From a checkpoint of a small transformer trained on Wikipedia.
Size: 11 layers, width 128, 2 heads of 64 (1 for keys and values), MLP 448 SwiGLU, vocabulary 8192, 3.5M parameters.
Architecture: RMSNorm before each block, rotary positions, biases, tied embeddings.
Training: a variant of Adam for these matrices, 233M tokens, 7821 steps.
Each number is 128 + 32 x the weight over the matrix's rms, rounded and kept within 0 to 255. Layers, rows and columns count from 0. Numbers have three digits each.

# layer 4 MLP gate, 448x128, rms 0.0842, rows 8-79, columns 0-63
141122146168121155119091079065095129100119179134160131126112142069140123162101150074130132071186099105095143116117144070168087106105186091169143176121117059116080153127120121086149121095104099
129108135077106130126156125148171153154102058105134152105073078121109133146152138119171082170179136114118169187098159163101094122168157116124068103110097133096132108080112122142178146097139171
091121132045151124111104126177158139119094139167084080161149141111080157127129088095131065185100145137181158138112152147121110142066115105095203131121129113139110149166127154062154128217175155
150114181140135109162112119141113178068145140059141130106140127191129140140148088166171110107170135084088142116102134091174084066104148125192105135088109147141092158124131053176176119121141123
119079160120115134044115123111123188163168101105146167041135151040145149115114145161136164140141146134124059131174112144102081149081132123099168165174118075118103126178146128126096112129107155
132140123089155101086065136149156159115175192170112122143118117075175150113126127174124125161087099129123193125116111114113110115161153201134138123036141125131142096173171077173106077121125119
079137108131158122165138136099190111115075129144144148119143153119178186073173125070159125108118129130111100056098103093121121136107192128123164148126129101089099114143147153075135078088131108
132123187073175103145169180135072114109120156144142162173183152100075107121068108098208152115096130159100165134122150127121128154162159130078127190132179080152144121092147140128119140162142117
090086123067113141104190121109178151157172093103112169111131101115211138162179159102104071121144161113181110142129112108139113119136156092112131101122099109156123103083117085087144081118160100
161129190075140107180107134093051124091121129162100142133118092164122115095192170092130106090172088141163148170120139127127171146115120120118121188169176071140085139159098194150123120106098099
137110121138143165165097100127114093071069118071145177141073139080165074147149106123133161121124122141117176141149154141116119124132115112147098123096119179116161171140103116076111123107120134
102161110078119132136176076063135084142106188158103147130135208161168125155133124144172104160151146146175119094040135189167092122159174104138133126151166082095076109088129080137167096095163115
114111148145081141111156147155167040135156180147141172121139095168090129124159154176131108130154100085088169164125128084076113139136078105108140105078176104153157131136159067142075101079104104
123106093151151172142116094151168178176135146112178091123180124123094103131151177119165135130152107150149145167084183099120130085099173114133181049142118111072108122090143127070112165148127145
134116125122102146163106090111141077146097141101200108134139137087095172124103126114163142079157125147115097159135088132182088204118115108129100092119188096143131119147167194154190137103169074
132084062097188125127182120144156158135170111060081143134105140135120102136128148112132107097068167124128099092137177149131047120067167158044171160088156160112107149061192103200140104140116110
131132126104174167133116138150109122118112111109122126143107121124176129093124183098098204164115164178125130161189120120116125133114106097197191153188126108168101155090119125143158139105143112
111126137061094176195145071145140091163092149194088139172136104098177153105143109098126103124141053105100159165081144072090134120138103157135127150164142193163106181110136089079094133107072153
074127148144110080092153162146124128079091181074139153054120142129195180148162111133109104168139118157078117186136059080174140207067156125151145177188156219090121101165117099133140119135122115
142130110035151154161069129124079138160187133172164162134149148083148143164155120104123093138158053127112150173147136164146134207104092090137167154145161134166120186129152144112122111125160107
103164159127098108144098145158103120153144138113096136185122111126105069168155125111164161110111103096070130162110113091143111168074141107092131193143175115154119131157141083107173118137132111
033061161126089151161121169103125122112146128112109144204052108112115190113152108165186118137163143113126101133102164060206127094104096118130103091126108120080140069096074102132099120198117178
050100134153178130183171124107103118133157133067116126177060152147169099151167098136104153127116141139095105147110135128099089162152116110112165157166083147102122081134107074127123132132112117
132119094172155080107094124124084136129135103152148100161118100148061095140101150151120092069104088109093152062141118161096182091127176170081127095098143063132121089116097121148134060198130181
111134171134079113142135140099162106098101123042129197085134119171185169174124115131128157165131149107070154134141130129114095114110060080139171160166133178104117087181155118079120115092085162
173106132122142144182136097150108140141166114109151107151154122120115164054110139133113117158104189102142092117187081074166161124143097088134131084100139160082136099143130102040163148118096114
113090113137103158126099078155143141121126139086097122125154155094127065117109092124107146128169173137061149116146120133137144159169164112150103132138167115075101118101191122058149109094109151
089069134097152110121132130118088100127135142093181145197134101129156080070105106142134088179096117134093133132084109117135081177087111104169182092165165145158076155126158098106056159141158154
121138186138173128126088097140100140150114103111197137124120104133130128112132071081151132126134115145127112201151118166219160141100107147142110143050145115083128170098152158164078094168084130
122112129152152120167092112081146114106153135093130136124105149123109168154144100147070103090157111097119125110150180137085131058139101131132164151189151124158127103184115156117123124126099189
080059112166135156150128102098142118110162136156145169087122072096132099155078123172134132113131094139147112105169115079105173151160135093082179093139150098133120123165146155127195096125158108
144142114101073131146139146129172124096112078089099088139137123166111140080139077084117128147130109108152118187133104129130060073100085158129056159169134122055063117135130124114081136161180177
179066130174114102170138154176140106145167183077105163202099142152178149061093149085064108110087136128152171178148140115175082125155064166175136133112143156200159169136158134115126106082128091
068140137147103100139139187165096174071204069077165134096133195064176161103071137161140136147168090146102123132124105135129073048146093097094199106151153133107084150171170086140170107134117152
101095094081189135108081122152138107081091158107172128130079156178146079078153098149122071160126138098112128089139082049177164162084096084162171160107131169117114134151109079095070102158134099
109171157164136108129082073079163141154127112113168129149159097156092122095124116097120081179134148078118104127080167134144145138117130204035181115121146111101111119146150082181152145141221123
074096113103108133121088114191173130130139092115136165122184170151097159129124144150138154201124083113151099106156131129090166124100100127121152126129095118141139129090159073155083133182172104
174085106114222151113151182155104132101170100130152171108139133148147124136137119171157130173144104057093106093143165164124095084084199166133118110106138110206107182128076174139128141161184115
137145107085088170124106098154099147169138055127148094065136119043100073132163106134113131127069113138119096129129155173107135197140185138120131074182083139168137139143148127070155134161178151
154121121121126170091107167162178118170100123116072120171135108143137104084160084183143102155104163113136075138112092103161127132152114156124171099129097201098107069093127108075140139135128107
111093089172137160119125096111158146142157129155110167174100175123108083087202116190102117079159155099088217113125152157146164164144086154134184117123116091147073161149123096122118123156141171
107175096118099130142123140071164122115117207101182159128145134123106149123163158194113122091107077104121116168132106170069136099099121141139198119167131094126137087115152154158122110093162112
108190125187190144061171095137151081162126110160132213129110132165113144153090102094098158065131045137089139150180105180145130125148122102102142115095145129147065129115113189141163127091137123
133100095081063167136149173149115127171099165145106158062165156130166142103172120133112090140113091167158122103113141132095104155155147110112142156141170149096135123127130163171125083136104101
135100102136178090156076148150125118117102132070126120131121103180062138120108136170117134183119130180141127197156142096148086134156121149109105168090068155137100124140151144135065124143141128
093049065115082150114115114136144090203090133126109188163082157132114136127093138134148115091099099088111137152157084120128159129186148118044128131053143127122132104080080141122104114134078162
127130066055103138151140108092103148136208136133176088178141156166153117153096119102085121079171119129096039122145116135108101163133082155104150116150110147102148090107164174134109157194118157
113089084086117156075083227130115088120125127081147146143142141138136153074157115089116118127140107151107142130068160127163065146148099145069094143157147131102116089103115100122154146130136122
146104176081169105103035168154132128147082101118131116114123102111085104122141163105159095159132073103045162158091145091183116161175112100155129073094117122123122097154086082070162093120127178
093140125090094170102125129117087105086145093154098103128043119124113186079085071073097125084133094087140110113160162100159107071164155083088125094072165129171094076085123102095097099164108158
130067131143085102137125136136179175154066153074142165090176112088131139172140125151155126094178109115175167158127128123104099134137120171131126148150107108069127129180158128169109122118179159
111162132130116139128120107133182108134117107153142133108135079111176182157192141133144117075139126106082143131110129176176097195090089148176092170095179142127044130108125179124131101119100132
107099120163142137186107088156056150099177136125074143145138188159127076093065118128133190144169156121128156156080075116105134074139117087094133128151189094202100140146139085106178056111134056
099110117123106142128133122092188119140149107156131093133114178119151165128106135133111144109183130072117187099119130107110138138144149127139180149131117082196110141104146174115133120102077134
131101132075169148106142182097209196162147077123171152117138122127128150118157091179160146095085137143165120121162121108162071186128089143156086110143149131159083130099118088093089058127165137
155189073140164097169152082063119111121113129157106126043133077105133106110141066074081087094134126133096114166108128169109143110147164096077096145170166115166102134106162147110091144089100108
187144118138112148151096086170159158192175120122159092084113178134135140112135130115106135114134121155125159129137134082170161102123102136063153197169152122169193077174073093129097167095139077
151119057068158121091120158103119075112142159137077138159098142130189143156165178125112091094161121107131122147078124092189103125140060146096101145101165157126142110139122174145181134098119095
171186119082063118101161109186119136133133128112169088157188141143083164118082120109161090173133074165155113095080107124129097108108167145128138137113143151093107145102111129104099191173147096
136199103157175105195122091113152128151133089132160145129135090089118068137168096100118105171115155120122141147138136174098122136120204101089144106101127138141141111099167168156086090107098079
110129111119224109110183130144097153137095089154144165124145121144170106133136175076168038161180066136143116124139138109132119118080119141126139140166152119138081101071119088126107116081122124
106092106139136040120092137125120073117088120124131168104137120120141162166167131169169060091141111176054134162083099180165108112151132158120127170164153137165080135033100158147110129129153209
115128130170147082081126104124068116135131129099118144173204130084112143174149151130127108161123081133131135120102161146134077169111121146173140111087191149187117105082126137112157127134176162
188127147152166160140158098145063104131152118137141134145088177182142054154117107150109171057119113082079125116132130120105115153047120079166144161144157112153066164079128149106121088121102140
161124116099125132157118112108074089160136123122154135110160076130115191112149127155105106103135182132134076091127142125158118143145139123184082152122084131165121137141141169068153097108104137
075095144088138108125165122090125109086110115071156126137129100076118074104204086096111108159116162108168138142159152140100086049151142093138128120128139122131093128054120086148147144141186098
096079158127156103116139190149091121128119113106110138141098130062108081120162214140152116121129148081208096165137186133113129096053137160121122129115138160121068145054137114104196128080126153
154119126114123136069075131161127085161092193147072135163163075070166142102085121111163090093147110057145163197089107148145151095174132099176118141099126162130119170131113051146188132139135141
122052146109146128123079103096071125108136107145188154140104094134149156147165127102194136104089049115171111137056155196102119121193139123066132086148125096104161124129151128116147121160141122
093075193019150157071150175135096165130164139129122147132149112125089117131090111134134162099148136132083117151179118127169167082150052117170129088091082154118106137067146071114148094121092113
147213145142106139126121049153137127128139179126126145111104133057109113120101113162130113125120104134107150140147118130116132184185160149151140099150111080105180115125162184130122162125173139
156136095152159085172118084122100132137137094111129142127139166121133158056130166132107089147173090150113156086098158137129144162153133137085158109073134162094139106071163134104128145150164103
# layer 4 MLP up, 448x128, rms 0.0814, rows 8-78, columns 0-63
130137162092126049066136177087092081076091099135186104147096130103172114126196090155142139108143154109148166107167122149197131160130113116122127153120119101131139070127120104119083114133125144
048146084130131181107143125107137143098135089143095107144141087120076062099154158112076134140115106149136174162150080135130170176067167228128138123146107106219120103139170138115143115101098118
199060145108110118139173115092093106173092187169158100085135117099107106092179135165069100162123123093136098108039110140111110119107132106135139133141158139125116147151135196125068126159150136
141153121176136199055145173047106157113098145111177112130092144120103163143160050187127116114196044116114178151129140107127153163099162088181108139166106104147129139110108150123083137074106137
177143130110075116086094111088089106069173192126196107122129089141130158120101092097115100149150152144201119157143070128087124118140142111135156103162110150143140184140128075089123108130116213
161040161090161117121098160118113079175114128103103140181117075162167094204125202120109105140106099118116171129144136168152154134096141128166127167134118131130157180138084177173065173102104161
177099054157100183149136134115132148158119069117161102159141114109160103147136112138128146149200146096101145117181149117130152135137177096107086098051099126085095166166092149108127134138110127
119150150146114149128126130143156111180113128133170089136077147127098134194100121125181123081166099078100110108117175159136104177116106110177130130109154145080137123110099165046130147115124085
104113117135155102175165098051113117098143136157120137138125084104060132125093111127160158090116080157112119135091120189079177098131150118126127124194152104162142079080117103144142167180169088
129125175157148083172136120122121152119192163136203119099142114149111118083094128149131113138104066103063171139123130135111116163110136094112104171122101127098134050147097136176140162169123127
149133095106093149159117159077144147203088103100148091161156149132116085131124198125094094195077117066140152144109138167097151129048125100149130136167108086134125089093127104130094117147136202
140105143170070148117128130129122118168125143157099169088109109141096118216141147108100154089096117076187149096144108120128167094093077107202096063119130169117118115116110102116201099105077092
109181142151114163077101153063155109078177069145119097151100109129134116135097115076082183165172135144147087087132125115120132170159110155150091124090129138153096117156165113118115133068071137
079122085134119158119166128126177124171139096131159084132116181142082138140111130103119145152105087157146103136054094141147156118120102134108080107129153196079163155164158029147153119130196086
116138137152126154107176098124149136075160112149153119166134189037133105169156165166068098176120093071093106121084115117190085108089097100097124145138176059135037123144152090138148138087114113
157097097150130106146112083146081085095088125124139001089104117138122158142111077105182085086121155142139133057084112093129110097216180139112160097144125137111181198114069158127139132170154132
179137136130078139169099068139117121183162078116143088188143132172066194079171171135167078133163117110130127149089127094117157168145114178108105127084101151082120155131089141132084103166127139
127147145115151135173104136130191136155126155171110167156145092100141138217170126083099066095155136098112101129090154140182178100137103079177119107160115167088120130139138096108153138167126144
144114091097136123047135123139028156087096178133134118180209078112114090128154113156119132099150110122116093100092144123153125137095124205115116120122096157079119170134139132136149146131119139
071130155113132080107145144097101078175139099124147123140154112114159120168152105170140102148157170132112168153138113171104113122158126057123153073124155188093093111174106168104156140163082112
097142149094112153189071133170141111148107127117048095121116122099158148123134051172089097134159129124196132105121147131110137117116162082101128057142139084114188112154122114184126127166080124
156094131101169100084101136068139111152113125100143104171111156094073109154076123113142147163176155088136144093112103173164185105185097101096152109118136095120126147120153101103140151170104173
136145139082134184145145127111119135130171130156174121120208154152099147111113097125198098083103153094074073106220147087094105160138158089108193155102159114113156150158156128170122160123160130
101152076105106052087106136097122148111189128103142047167148164105089121180075118093077143174132119131129135084085167172108143023138132163121152053101099118130094158148093143046095120144156148
151087124122167085168116171200161104139055109118147149156163127067175121130086134119055129137114054165097155119152118091140152063116096122113110150124128096128097119145193140127104106161105114
106164171107130119076119109173141088058121134127086133147114128118117105143075082108127064141147101058197090094110094108160105052084119118134105168123137114156156199092139151126139134140178114
139149138085131116090160178096102143101111129101131143111085110164133104070091120122105142147107158100154117100161159161117158103096121111139167075115125147086083083132192162121136175126087147
047206140157154072138133166090158075099106122083083123156145147124136134148144108135141115106132109129125139098113143137166088160052126128169177148113171161066095091121136173165174086089127102
140094110086139097127113136178060087120105134124174153161115151088152107135124136173198210109103161140125128125104162136095111185124163086146117118110126104132170143134113125123157102114160122
116140120133112098172140066166077165150166125101139081134152107156087091171076147095189121093153073085130158133093158149179140110123182161157100132130154140155113086120119165122105131198185151
107132139101078080164157116135161099146063087160161142065116143118095116080122181083135138082154090159111181110144128103099130114147144129150057157130131108098144133126121170117145157089085101
096097152156106143142095138110141136126135105139134125127135069153220099126101102126112134099148157128124148213166132075164140123070152156161126082115114167101151133154139078126174143155092139
092147110184125140121188076093142186156074079134137132098156174157136140170144190187076162137139148148104121158160074129161152106113182178165186124087120155120148086116141122118077118136167059
127141155080079164137085157112186122109083122116112162126132203169093147060130148162197118157106125121111157174111082157139054154153178216125141160163111106137129095070103172148096186104108169
099124155163162187102180151119139082160164092156124081144100145141083124127117151141169206121164149145088094110192125146122094152144116105129124130113123163156125144119160070141135130146078085
158111085144159136162065134081056128122109129120100111139160190183151089082117121077177149127096105146090117142127118141136159147138110079046119109108120119185100150105182130146160127117125125
159162145117098102156123073134123151128192074133163155142146128147145078153122106150102104144144120098191198143099137089178129135114106147157139153138071153075144090172126117140093141135095094
113098103147111176096159082120147147191128126171143112147091173119104082141154075086136080162132084105115138111165101095055143086099092089125124108119162136090161161154115132130157164070085153
108205140159111107084138128093146151091137150099140103065096169138151175146144165087094129185140142135113144121101115146122095171140119102116171137134147123100163194144141125107043136134132160
110092112127090111090139121091154118174169160128090157128167121192092151141150078094165114124098137126087120147103095134158154155138114169141190115182143146127144146121147123111124120109124152
169060222103186135130110189103104077099130124132124119107114064115135109149158066108186179087140166045087175155187095086098130135140152142118096151131155077136145122140112157119147080134145156
140131103069149098160083117154141121072113079169145113168159142104121093158076064150100124142136106060163147138091150168194111126131140150170096104196147166087167078185135120150075123124148146
104116153148150099169087110131134093097153105144101165130088169103134094107122127123125146075085149119087152142135173158160155116089167069148158106157112121147099166095101152146032117129069118
150133117180052129154087071104160137122104161166153101092116112066117115165180116115115148100110141167114148111088127128166134166153109157130176118120126172143138096136161085083104099184120166
124096120164103134140150171080158145121177144058123119153131110152176123105111095160118053126040134088128141138156148086148153139155113143131161114113130130131110104091129088122171130155130149
137085121132080119159165032101135177092131163078144099114159099091083115120112141113083139118073110072158083146080132180123076170119143116128147160109112168089122107114104116111106065135099087
113135150142193080118112136133129130127151097083157143107172131110097182102156166185144124149114118070145101147103131107153205098107160115143103158122112137115169113142101102071143109084125112
127112124124160109117103130142121128130153086176163172133142158116162100171149139148160092145181160066141107131187168134108129197104134160123101121057100108167110206149144176149119131057136181
108165143176107056135134142146083109082125124096129115180210128119116126112133136152132090106122102066114169142133100172071111086161139121109124111106098076158137130215137151119143132203127102
121128122130144204096121106199178147138127089129063128115082159110061158079100094145102124134136143136164108146164111121133068096081160112159136085104124116082145172121151118137117093193117100
079102132106139098098075120166155074135144108162070112106159148115100099155147171120133139149113130173131059143151107138120135120156119141117198131150116183112169068155081121117113127125153181
127111121146116107159077118091137081127155134135107115149135159113136215148106119101072159139147130145090127090112100115113131169176115090101144131103142064114095100156110170113142122136132137
106177145041054151108109123178135139147132066119097160048086180104177102114141091126132125117156107103207141141074147086153119185107099114082096104130183148100136096127160172144110170179105092
144113146078129155154110120183173095082163105138163184119107106090163105122123140119148173119092165104188123158095116123117090142115139151095143144187126111086127140105100101175161106124071114
147117146148109187135138151132121150140131120132078157157094118071149111181137154205156160110107172171152150128136139196133133117087098122090162117124163099145113150115119086081107099141111173
119152116134126118105104092130128134180141127088143137117083152101127146127074122127144068132115160080142143151098128174053169152125107096127120075196094123117147128170150121184162195161062165
106096131170160082156148121091076130116085102153175162157129152120099086170132107131145176057116090096138103159129180148114112085106176159109121162204104150113115122140113159167120144133119149
120109145117065089096166073113136148091130096103157140175197130094116109095154100160162158167110093064123148098080147155124068132123131092101075090121124171054133114127138100196179107090167180
042139134134133072145137118126142060166084144128067058160081109074136134126105146090154172182150136166054142123066107048141137126110121113100086104143124084134145103101101162131122152169112140
155155071157121109184117148138177149149114122105160092124145156124139133187159163161092131102077128157145144085098184124075192068150189130095102137132141179154122127128124108127107131122166121
172114153138160110186111115129111136152148124117166156118197126099152118112057138161107139102143150203122189164086066122087138157172126054143117106207160158111099065177157146123117163160078134
106077142173103111073159180104143092165142209144136154185092112127145159142132110193138149091083125109064075025197187119115128132096117144138193103142132170139138166144119088146136108124140150
095097093109121102082140178090131080171137099142149144126097137111161039143135109129166167149098054115104193152098166140080097077190129108066138142071145116116181136110135124092177102078075161
132092124143121118125126134130163110077107099082186105088170115062103090106124093106161211176101138075149149140171119132096090092166151127061140130172131173047132058086136094168107093114121093
069126121109118156099164210120113072121140147074097126134195114070121147131137152120129113101142129045184143146131175094077151083130131078142124155147093181074161157119171116127108083119108127
154115174121157086097137161119145141209130102130156103162121105159058105113122121127147125118168115167082114116162134117118101136138157148151209130104123200173158117113128117106053099061154053
151140130187141136130152093163054103125178129110156194078104084156154146166097131106196103172113127101148130167123158121126136139146088103153111110091165141161103136131124137209122151099198164
144113095126083127072084143098108147183128118148115142139130101092105131092133099131094127174148114113183118104152121160116145143083117156146118142110156106176126182094139072068094095125120076
131148140075124111129111169193130109146120150118017189107173125165144129122092160091046083087132080133155148106122189069122141107126101073104098092127144146099126139146124168112156164096094082
096096161161153145158116173167108142157107139097124103116140194135130129140139111170170126151162156106149138098146148089117134093108147113148139160156119098133139172119168133160093196135102129
143178119161163128114084095176103100130135133133136156186198066108118048141129113119193090117133150139065115182155182108163163122099107149125115117083138147100107098094156071141130141151111139
# layer 4 MLP down (transposed), 448x128, rms 0.0768, rows 8-78, columns 0-63
120155163087136095123098159115082148149132072153132123052070114124112097092131158073131147128108079142084144134142085175124094177166152135155155166094150152174150097175147107133084136068177117
123123151150129148175099102142118135073096096048194149144129114116156127126136124105148132125112174131145141146116145159122100080123111151153118077140019164088059115159196058119155126129149102
121127079101157134126076125152146112172075141111126149140088115127116104114157152126153146142121154159137117139193108106151111148191137145124129155105150133146184152099107136122097154139103132
146092188054133109107196155149118091124222135191143170122167176157118120138152124072134132147108168205122124072148126174145077174151135148168159093106178111110112119150189153112161178078162103
151164172132130140112097100141070131148087106119128137142133099125142190140090144138165171158147117161158152119137085141150146128130170123145184219136096120151124149132102106134165185153056195
090155091094161124083086078143127112165052113155096080127135128136165100098159143130101107166150104176108100134069139125102139133124184166164172132146196213117151145070122103136132069151137139
083122113143120139141096109128132209124180148165131187159164130157076112130131171141117137150073157146123081128151120118148109115130124176128076163139112073140106147068117137185149124123164106
142121190096108092144087107143099152120150156145100156161160105122144116145124174108083106177131169124149196131157154075126102150150113144108092085136161076143155086190141127128112024132138139
152120105135181113122128133132123114122099155084153180160138094156192118164139148155140109157135153141151133072150133117116177100152160064161149116100121090162179166131134126140162176157124092
089100092135143190141152125096167149145149121140166151093136121077190119112134063103155152133158105131130114116099174157111098109079069144140117139095108112140116101074141098139155181111129128
105130170139146131143097095095125176151160201170166123089160117145080144158078131152145076161155183094160112102169113171098139133096137172187109109113055103115095097147076089162143058168138122
105183104121160112119135088149099086135112132116155105143147128121143104152117097058141123084139126089087145157067134126069075094106140097124126097108106097111108062104159132137206164085107098
121115108134108157119143164122172153114106175095199112083084102127117093122122120104090090125094148150095165132144134142110154150140112119134115067105127120167156117133178131128138199085092127
074179122145151148128140145157071117112104153144086141060125134151119123123162110144179088128135095105151139127138168138130099059152150131142118216132086123116149135099124157074096255105085121
073086111144146104137104100160167152107031127123096132136091142084134076072073120143109077170152157090131092204149087142112147139116157151180193131098066110140137110133187154109104125072151152
082100200097106139129208119141146139124094163152190168190135158153095180168064148174159107169111149117105074152135151200127164053158147100202082150166181154167125100146126089112119120080095121
091122142145128125168136125162081184085154128063125096157091104058103102169131123103116180169124075113173115107093124181113129112139165151137129080195078106150129071168112136151124047144119124
168167129087117103173149111140133167140097061154143152104099113111076157141099148107111087106102096152114096091154158148166108113127085134093155077068150139173159161098143118055116108100093089
135110115142096154101121139101158157147165112147156090130183054155172143123137151137060159161088166127131191165170109099181134116138159208103137164170120140111082132116106136191115106151089159
185119210098160151162155053147188051136097131106102103095146142160100104140185100124121134167146146105149147153131111145143082144142077162158090129118178140092139117116138092130074124131109149
165115111137124135081126122072085141092102169119059145201097119159163122224114112156104122179142104156213058171146208143140188059167115122102129151111103150123126170107141100134130141090113169
099078088117093103123152144108125167111116126161108107096133098105157102154159135077087093100166080082133162177087149177074053105172160134103104109143171129140107121131110079149101201143094080
122135174223175129150125128137126094126102106110096122192107091125166123133161150126120143172118129160127082171073112151110129159125126179134163145168130090074096131070037135033128199130108177
157081153152119125149132137154122090092131093182134172110075164077122159147135106136175089141136151182139135099109150114169075226082112080111127147107211187204169112121153141244113184119158120
124150126149148164127150125140144102093128175085138113133144135158120096123095141135134117117125180127129137072149115122126164167145164060111083027092044198123129140112147116160129188151133090
137144116078057079109163161189143124148156104118179147145139135063112109110076096163109097098086167158107118086102121033114071127116122119150097106067249112147158126150094127123140168121174152
148123170102135116077124162133099140141150144119148134084144171138145133128180117146106127159146140148130105175146121102110115129166139097150099134125069186105092128111208139126152118076167147
166133118116115164174146175086108079141100112132164103167120125164124101139150097146153132162153105179139110169086109080152107150107133140082135108132088122121119122078225090115090166103121156
153118138120112122109133080130109120104129116128136136133104151102143079113128122098111139171153189084129144091172069185145125139128110120113144074109080127145161132144137163109122038183155198
144097094131111117138187165149145181183108060100095102146151151160126110164114153183141140141143119146164128170144142153122164131139203131115127106111066106133131122167213110131099176130156108
134121092134148147115123091182172078124097202142133145127136078087105122156108123109168131072170138089124074154116155086082126108174112114152131151117137130057114103120152150115089169111145160
170129122145114126084164171159139173111110100186148131143166165186152122130144134139092110172161072109088137103078133101061100154176129131139099084157182126105148115171065109118114082113175165
081117130120183073134162122134177128112120068108159139113143123175135161215150140146111078129127121058118077198120156128109170108147132095154126087091042213108087134155199129102071107133154084
118083124135168147075137086219089115128162129111103134074129117137166144099132121117138074196147078111155165156095115142152036073162126114122099161193171162158090152126070148106114085152114124
143082153151083148149093170151077147102124106126093156134177176163147132156077081098120064135083113110110169131105142121140170128126104134157132155144235138119085125120132101124119096094184137
142106060088145097166130147116189167050138111143149087134119131150090164140064149103120148116167103173155126112168071105180071147112081087084163149122136143155151133123080136158075130121115166
131097133102074135126113161160070127109121155114081071161090124116107161144136134093106154101092129166138087113155080109121164154132096146085095067084127124120137132093124155101119131115165161
118102113159112099094108149103124123157138114123085088099114115135134144134141103147140067112127148107112194161126130145174179135108092138121124084149084119159097091129126140114092174188142154
163133142139129155147098128140120142111101144124119130131114118113097184090126162132161172108159121127108125095175094123092129150105077114149171187255106076101082129119223139137111124136101114
139161112151137123141158156126114134136163099119070076118108158103100089121128145189040138125104097083112132129093146118102144100155181111109151157131177112178195164159146132143119171141114134
108135113152118073117166129145119127094131200144115103147167180093135132118209178143121148143074066146115160122162121213166124111101122125095164119111082143091124108109109025153121187104117123
064172102121104116083134083108086110138090151163082142058073137197177100116105185123093128100070107090120119073122102111159171106124116144122141193148174126177125150139136111089181118090112139
055141105126178123146202157096168101097172106210121150106147106089095144086044103129139108099126129078131153143121133109095098088120108191119159174145044115163092141112138146126146118074110151
174132101124117131140118092120136130169189123150114103058146105119127109122117129152081138157133129090105096143104137090158133135102116080147153031086005123184140109086095080147187142134093080
103149119138127115157131053205161098105115142156165128117165124128120104178188106092091128147096119134137106092083110156109156144128134151143121192115163151096124164115180170104098115072097099
168096075132090151079109136132159138140086109107112149082144124147156124095104125117218151116067172140036162102191146133131140154087103087090091129124200137098113140155065117122085092129191166
148163098088143142155197118115144106123145100093136121127156167102133141143101153129113122155073086160172139177129110082146073139107129159093117152154124094108097156136139114091078045134141027
167166148065163178170122111142118116163116125104161116177096087083131163072108100133159128099077057161146162154084076107157132115146153100096165124103150169137151121122144143074155053110152110
137099109151098161097079139208117067167084154164103158105085101078106151105166099145096153058108136168142146189118145134099107167139111074095145156166127179118119200072134108101126096125136168
168123121136136085067096149092167113131163128104146215127092104076136123146164123135177134124051158173112085157157176071136091135115168112180180135147247099109127104105078112097129050143104181
203149107072099113120115145105138065135133090183086125163128125130089128084102124094124157112145121106110102121108138164107123099074135077098078139113210082107132125136120156114175050117149176
050118155124123181187118116137109112154075198069127080123149150120145135123120097142120163071073158114127111128098117124157156125189121100142082179138121091075082105115088201133139217116090149
109138146149151123097083140190087149149147136108088168227094213079159116152100179136126152088066125137126186149070103106114109133120167144114143090138176114144124103148117095089122104106110086
109162114120127124141086178138147092073106088169135106154128120089109161171216139120082104118095191123135141151125121113146072150145090090099151101102160131077113135113066133143099070092104102
134125145127112075144156174163148134127154107163150137097093144137142117168163121120095067095072125177110116166070157123121089183065098133095152101126160145144089083106191107133160106122154140
111079145080110093125099211094133139160117155120148139149137125158107150100094114154188166102124126134102126105112165086125140185075124140147134119149108089093059082140138135117164125156089143
109133124150134133107165149144158127150073103100058166128145108118130160107132128106072124163120158111166124157133128180125106122121151090134143088078018163092034147120125147091160045140180119
124114083144137126142141190125117080031132134134143108122062116119137155180056125147152150104150117094089135157136146096153145099096087123141128116216122062113092130106116141110122136110130086
108132115105101098110106117106120014132118112085117128105053119157133030169193137116162069090134176102145099077124122066086158095114113139121221131107114164088154128096123121096148164075081080
127129155071163085167153093128065133163095122164143107075126097102154141099133113165153081098140168143122162150126127146154116105152137116122095157085109152067150128151086160131093060093130056
116146093155167154101116157183125127096103106131166170160074124107127147078110148128126102144122139185146169148080167050107147094050100117132090189138074121120133139112041126135158145177168181
065144129101072148101091167136075126166154196105096201165119160058114105101180130164108121141154142074123120124138176108127092162099077124112185133116158094092162122157119145101126168097146145
089183076176133132137122080105170116123138126167166167015051059129085085143111076119165111155113141126051144179105146128080130100195089183138161127198021102122167186178062168192084100128128153
176150157122139152176093121122090141161154145095123138184132204110081122147185133141117125095153105070132131095186164160131116126129099094189112134137139128144063117108098168120169078181123153
127111146139091075149086076122141150104116099129168116142108149102089146098085110069114128166110121129085115104147120100169067172093055163116125144098206130089150138099146111153150060144125130
053213115135113104103072113189111159138121159115132140136100158100148162130129105119123118099108142136086191078116105118183225166088087147119140117106109067120176161127116129026147209108142133
066087097134181094085117194164177076134095127109123135168117125131129142102125163177155094133138129100127139141099108140157102141137130192162139094193117183057109155128100078121114176154191101
110092132109130162127130129090095151084089187096108123147115091135092118135076063110119037104179146096161066152128101157080182109104113107098163070115091157119152107158113099110118099161144163
126114103164122101159145088169137109088150150120174152094139101163150111138114138081104109076117107139129142157129156090069137123153125161102071186171214142084088124088173123115170121110083078
136174113143079093139149151115175157144131062200111139117142082119136146139103157096117150154110083151119146184075136084122069175091178126066164198141172153117126102161132079118137035162132093
156144138136124123079116107074066109169150119181096117125148158144161138192082130143118103104100116156128127112129106134142095102163066124055154126106131114158067149077132115160141050122099099